{"num_hidden_layers": 16, "hidden_size": 96, "num_attention_heads": 2, "num_key_value_heads": 1, "head_dim": 64, "intermediate_size": 256, "vocab_size": 9709, "hidden_act": "swiglu", "norm": "layernorm", "norm_place": "pre", "norm_eps": 1e-05, "positions": "rope", "rope_theta": 4050.0, "rope_fraction": 0.5, "qk_norm": false, "attn_scale": 0.125, "bias": "qkv", "tie_word_embeddings": true, "parallel_block": false, "init": "uniform", "init_std_qkv": 0.0416, "init_std_o": 0.0, "init_std_up": 0.0416, "init_std_down": 0.0, "optimizer": "soap_variant", "learning_rate": 0.00806, "beta1": 0.95, "beta2": 0.99, "weight_decay": 0.21, "lr_head": 0.00639, "max_grad_norm": 1.0, "warmup_steps": 200, "schedule": "wsd", "decay_fraction": 0.947, "decay_shape": "linear", "final_lr_fraction": 0.0, "batch_tokens": [16384, 32768, 65536, 131072], "max_seq_len": 512, "doc_mask": true, "train_tokens": 106900000, "max_steps": 2002, "dataset": "wikipedia_en"}
Each number is 128 + 24 x the weight over its row's rms, rounded and kept within 0 to 255. Layers, rows and columns count from 0. The size above them is the row's rms in percent of the matrix's.

# layer 13 MLP down, 96x256, rms 0.162, rows 49-95, columns 128-191
size [101 106  99  96 104  91  99  99 105 107 108  88 107  97 100  91  95  96  93 101 111  92  99 106  93 108  97 102  96  94 101 103  99  99 105  94  94  97 100 110  91  96 101  93 107 100  99]
[[104 169 127  96 131 173  93  87 132 127 117 141 148  75 120 152 102 114 109 142 128 106 130 126 108 130 110 149 102 122  79 114  95 131 146 120 103 126 113  95 141 116 143 114 154 122 113 127 129 131 109 164 111 145 136 143 170 136  98  91 131 142 124 140]
 [ 92 148  96 141 120  73 126 108 137 144  93 139 101 132 162 124 125 168 107 134 135 168 131 107 117 115  86 131 124 120 110 133 122 112  63 162  99 182 120  87 139 113 127 133 103 128 149 126 118 148 100  97  79 116 153  91 126 154 121  85 111 119 108 122]
 [108 130 130 143 141 159 125 181 148 142 135 131 125 120 150 127 123 148 150 144 104 167 140 156 156 123  97  45 119 153 162 117 129 142 149 151 132 115 131 128 122 138 110 121 107 139 157  71 131 128  95 113 142 134  97 134 109 111  92 150 146 136 115  89]
 [111 135 145 151 159 146 110 117  30 134 143 151  98 168 120 149 120 142 194 167 175  89 113 124 118 118 161 126 112  89 123 136  97 143 117 126 111 138 147 110 164 106 141 134 152 114 143 130 167 138 147 119 121 132 191 113 101  78  72 129  97 142 112 141]
 [149 144 130 124  84  95 126 138 151 118 118 180 134 110 146 111 145 136 174 122 123 132 135 105 138  75 147 135  88 122 109 144 145 137 135 159 125 111 125 114 109 122 148 156 108 154 138 119 155 118 119 127 123 161 125 171 109 120  99  93 171 161 138 128]
 [147 149 132 153 143 131 137 126 116 125 113  85 126 160 122 144 114 107 132 114 124 116 146 120 137 130 150 128 180 102 148 108  97 159 155  85 167 175 127 100 111 153 134 168 154 139 106 147 139  99 126 133  87 116 130 111  80 161 160 120 154 151 106  78]
 [128 112 100 108 103 174 135  83 103 142 135 126 120 122 143 114 150 136 118 133 145 136 109 176 140 139  89 121 103 111 130 125 113 127 112 131 115 124  78 156  78  83 167 123 143 135 131 126 132 145 121 149 153 150  97 117  96 144 149 100 119 121 131  94]
 [139 110 155  79 130 165  98 113  92 164 171 175 106 158 147 154 102 136 125 151 142 133 136 116 156 141 110 120 157 146 126 118 106 118  94  97 163 110 113 168 108 125 119  84 122 151 104 104  82 107 136 149 121 128 110 113 103 143 168 139 112 136  90 121]
 [ 91 164 127 118 131 141 102 122 147 104 117 180 158 159 106 135 104 115 113 121 126 104 171 170 140 111 121 141 119 152 117 157  90 160  71 113 127 129 139 110 153 137 116 128 128 136  94 111 131 132 139  92 121 137 119 128 171 151 136 116 149 137  99 138]
 [144  91 134 118 144 125 147 129 103 156 153 151 113 112 123 185 111 149 103 131 161 151 167 148 127 124 144 160 147 121 166 141 162 103 153 108 132 151 152 162 149 151  90 166 154 129  76 152  96  79 119 153 143 151 125 139 124 153 128 107 142 119 102  93]
 [134 136 104 118 138 126 112  94 101 145  95 127 101  98 138 128 152 143 142 130 178 121 117 109 122 126 149 120 114 110 142 155 124 108 108 126  87 104 187 128 150 188 142 141 132 105  90 148 141 128 146 145 151 156 142 159  96 101 151  81 119 148 129 115]
 [127  97 122  94 113  96 129 124 108 134 131 136 109 135 138  74 120 161 146 124 161  58  94 151 111  69 118  97 122 109 137 109 129 144 128 126 105 134 126  72 139 108 122 107 119 132  99 104 126 158 143  90 121 101 125 142 140 140 139 182 161 143 127 112]
 [127 130 153 114  94 145  99 137 141 169 111 130  97 152 119 147  98 161 137 138 132 123 131 129 120 145 123 130 124 114 177 175 134 123 141 143 119 117 130 115 157  82 130 128 116  66 131  99 110 141 117 148 105  89 145 125 142 152 146 136 155 110 134 147]
 [138 137 183 180 138 124 141 159 162 130 100 140 130 131 128  92 106 130 152 126 140 118 142 138 132 185 134  89 171 152 143 118  95  66 104 145 113 147 149 114 109 144 108 139  94 139  80  76 153 123 144 128 115 116 115 129 102 147 144 118 104 115  92 124]
 [146 119 124 156 169 132  71 111 103 164 109 125 117 154 140 110 145 128 122 156 126 130 138  94 157  92 144 124 130 133 125 120 161 129 119 122 133 126 135 148 135 156 147  96 119 131 122 108  98 102 100 119 103  88 137 108 156 126 125 114 156 133 141 114]
 [ 96  86 116 113 132  74 130 135 139 141 119 124 148 164 110 107 103 136 109 132 194 118 185 161 139 102 114 164 140 150 112 123 146 135 100 135  83 168 106 101 134 146 119 102 186  99 142 174  81 216 123  96 119 122 100  85 136 118 176  99 101 143 107 111]
 [ 62  78 113 199 121 130  94 150 129 110 136  88 138 160 131 146 147 122 126 106 123 113 176 116 136 141 110 132 131 138 150 109 116 120 122 145 207 152 131 131 124 121 121 155 128 158  89 136 129 161 128  95 117 176 129 161  93 108 110 114 146 116 137 116]
 [ 92 115 129 121  63 174 108 114 160 105 144 149 132 136 135 114 155 110 127 143 147 141 110 103 128 149 134 159 154 116 118 103 105 151 157 165 105 158 163 137 138 104 113 121 155  73 121 145 146  65 128 132 107 125 123 143 129 131 104 134 118 124 139 129]
 [178 119 123 136 119 110 148 124 131 123 105 110 122 158  69 114 130 103 148 140 111 119 146 125 152 137 140 127  79 124 151 141 129 100  95 150 125 106 123 176 170 119 119 138 106 111 104 156 147 108 107  88  74 110 123 128  94 116 141 149 116 151 115 121]
 [117 127 117 111 138 107 155 143 124 100 101 144  90 140 141 128 138 113 157 134  81 152  78 121 135  98 110  88 152 158 106 108 107 124 128 138 104 109 115  95 176 127  98 136 117 146 137 132 134 130 167 118 124 117 167 112 130 139 118 122 114 111  85 144]
 [119  91 174  99 113 132 131 123 121 101 129 142 128 135 127 114 101 122 121 147 117 141 127 131 108 137 126 122 112 116 165 122 136 170 154 151 141 140 154  89 115 158 113 149  98 121 180 150  78  98 111 137 160 152  83 148 152 118 136 156 166 157 132 156]
 [121 125 175 141  98 167 125 131 153 140 119  82 129 106  77 116 133 133 115 132 162  78 157 179 156 142 117 141 145  80 157 138 150  80 162 113 164 116 115 150 139 143 141 142 102  95 116 119 111 126 121 140  89 109 120  54 148 171 117 185 144 162 153 108]
 [148 138 151 143 187 124  88 163 140 168 119 171  78 117 116  92 129 123 170 141 120 123 124 103 107 102 116 106  92 126 122 120 121 127 120 148 136  94 123  67  75 122 126 112 139 147 129 117 115 158 117 136 116 135 101 136  97 127 138  78 169 128 116 187]
 [154 139 111 129 130 160 134 126 130 105 130 129 128 131 120 118 128  63  96 147 163 145 130 170  91  90 160 125 159 118 142 141 135 123  69 161 129 132 150 162 164 130 123 119 121 116 123 126 113 126 139 150 115 115 164 125 150  88  79 125 166 168 101 128]
 [131  99 125 152 150 148 152 101 112  75  96 144 148 166  97  88 114 108 123 136 165 142 160 141 129 136 156 112 128 115 143 142 139  83 158  93 130 125 160 121 185 175 151  93  97 115 122 168 155 136 133 141 115 120 161 107 147  83 136 154 114 127 155 112]
 [154 113 129 127 118 162 139 122 101 122  96 107 130 161 108  97 118 144 199 130 148 150 127 112 131 119  66  89 148  73 151 114 159 104  95  81 121 129 131 140 131 127 124 116 117 126 111 131  72 128  98 100 119 160  67 135 117 134 174  92 127 134 129  89]
 [ 98  72 119 100 140 134 162 174 125 169 119 135 128 125 161 157 143 150 131 154 124 156  96  96 148 140 122 117 116  87 138 114  79  90 130 159 127 107 107 146 163 117 158 130 144 134  94 157 181 119 119 144 146 139 133  97 130 120 122 155 160 110 112  80]
 [119 139 150 139 136  94 191  90 181 107 134 130  96 143 135 119 106 103 114 174  96  82 137 124 115 120 112 157 130 135 114 175 113 104  94 173 112  97 123 135 125 174 147 162 134 147 121 111  99 101 149 133 137 136 133 140 123  94  74 130  95 151 119 126]
 [165 160 112 157 102 141 126 118 142 161 160 145 158 148 153 147 124  98 134 126 132 139 121 132 138 144 182  95 131 119 129 128 138 179 141  94 120 142 169 132 122 140 140 149 123 117 128 109 149 103 114  87 150 110 159 106 135 112 136 136 113 116 134 119]
 [137 153 124 119 154 140  90 116 140 187  95 121 120 127 100 137 108 112 171 109 168 103 129 117  89 110 123  90 151 122 112 135 138 137 148 151 117 132 103 153 141 192 167 105 119 139 138 153 128 167 126 104 115 132 169  75 130 114 143 129 114 176  80 127]
 [149  95  95 140 125 110 110 118 162 102  96 153  93 167 128 119 150 101 142 131 138 176 120 116 104 133 175 104 129 111 131 136 128 134 127  93 172  86 145 114 141  59 113 104 108 118 183 133 181 108 110  98 131 127 111 122 144 123 135 131 137  95 136 106]
 [194 140 116  98 128 108 132 105 104 131 162 138 132 119 106  94 146 154 104 139 149  73 110  99 118 140 118 159 104  82 145 140 199 121 131  91 155 128 106 168 115 121 137 170 115 127 128 122 127 102 129  82 120 129 170 134 139  93 116 127 120 107 158 143]
 [156 121  70  96 116 130 100 150 116 118 142 146 132 137 126 153 133 113 144 149 171 166 106 120 127 140 155 129 135 105 135  50 103 112 126 129 130  97 142 159 147 106 142 142 118 123 132 154  98 127 138 109 122 118 119 162 136 122  79 141 110 100 123 139]
 [138 135 125 148 140 101 132 109 102 167 113 119 133  93 140 148 103 145 132 113 128 119 113 156 135 110 135  91 110 166  77  96 126 163 111 149 130 127 110 144 140  91  83 139 110 166 129 123 142 149 101 144 126 142 147 124 150 138 113 113 135  87 127 139]
 [112 125 120 124 147 134 133  89 133 177 126 128  95 126 114  80  87 177  77 168 131 131 110 112 122  95 145 142 134 146 130 130 159 103 132 106 123 156 128  78 106 136 108  97 158 165 128  93 115 122 130 109 102 166 138 162  88 133 140 146 150 128 141 129]
 [124 135 171 131 114 153 121 148 154 178 147 167 111 151 114 111 157 165 109 136 118 128 114 134  95  95 110 166 139 151 125 102  95  85 126  71  97 111 158 148  93 135 190 133 115 115 109 158 118 139 135 152 103 105 130 114 129 122 120  94 121 134 123  81]
 [165 140  81 121 128 119 118 116 174  96 124  93  92 158  88 150 115 129 132  91 120 164 147 113 129 160 184 154  95 105 112 139 158  98 138 130 100 134 116 129  98 138 124 159 103 165 122 148 113 123  93 156 101 150 149 149 105 131 140  71  93 150 119 186]
 [156 152  93 138 138 105 128 145 148 115 142 115 168 119 149 160 110 108 155  96  91  69 119  83 166 137 151 167 159 117 121 133 119 111  69 124  83 154 137  92 133  89 147 121 107 122 167 130 129 112  96 133 159 102 141 146 157 129 143 154  94 142 138 198]
 [134 115 121 131 166 135 114 132 130 130 154 105 130 108  57 145 129 115 116 180 123 132 169 167 155 123 106 177 203  99  85 142 103 123 141  57 120 110 109 114 107 147 118 132 165 123 138 131 169 109 137 134 138 142 138 146 142 148 124 129 108 107 133 158]
 [152 153 117 135 139 133 166 112 122 106 114 128 127 116 132 133 109 103 128 143 110 114  99 109 127 141 131 129  90 143  67 102  84 169 130 147 105 162 144 106  66 167 158 106 115  45 152 125  96 141 109 132 116 126 106 132 106 123 106 137 148 166 189 141]
 [131 104 134 103  98 109 116  90  85 154 124 114 118 164 165 146 118 133 147 157 114 131 155 136 134 122 129 145 131 164 147 101 123 163 121 176 123 126 134 105 121  98 125 122  98  95 139 111 123 127 128 145 114 138 165 138 115 164 117 113 138 137  89 128]
 [129 112 142 104 171  99 183  99 111 152  99 145 152 154 119 113 142 145 174  91  87 173 116 162 119 183 120 125 129 141 137 166  89 152 133 131 113  64 165 149 144 124 110  89 125  92 117  97 126 115 153 138  98  99 152 112 153 110 143  79 136 127 121 140]
 [114 120 143  96 109 115 113 146 164 128 118 141 111 150 206 165 168 135 149 147 118 136  99 130  97 132 118 109 127 111 151 130 139 121 133  96  99 107 125 133 145 129 144 134 157 153 113 165 119 125 129 155 121 146 110 116 117 151 119 100 110 136 137 118]
 [122 134 112 137  79 141 127 116  94 162 162 110 128 124 117 125 156 127 117 122 137 101 134 106 118 153 104 142 142 161 131 108  93 140 142 111 158 113 120 120 102 149  82 179 162 109 110 104 118 124 108 132 134 104 114 137 135 157 163 134 126 124 162 154]
 [126 108 130  95 148 104 125 129 111 177 117 104 142 136 144 125  97 134 154  93 110 146 130 122 137 135  93 207 120 115 170 152 125 159 135 115 171 144 139 127 100 122 139 116 122  98 111 159  96 121 111 133  80 138 162 129 111 123 169 139 166 136 139 141]
 [172 143 175 140 138 129 141 128 130 113 168 183 130 150 167 145  88 142 116  88 138 129  99 178 104 118 114 141 116 143 121 126 113 131 119 111 145 130 137 111 118 107 101 118 138 132 118 151 125 115 110 128 140 103 123 137 126 120 123 121 169 151 127  95]
 [132 145 145 167 150 115 135  79 137 135 155 136 101  73 165 112 160  95 107 191 154 123 127  91 131  86 124 135 138 135 143 137 141 118 141 117 125 140  65 157 145 128 145 126 133 133  99  96 127 143  71 137 123 131 130 124 127 144 140 115 129  71 177 137]]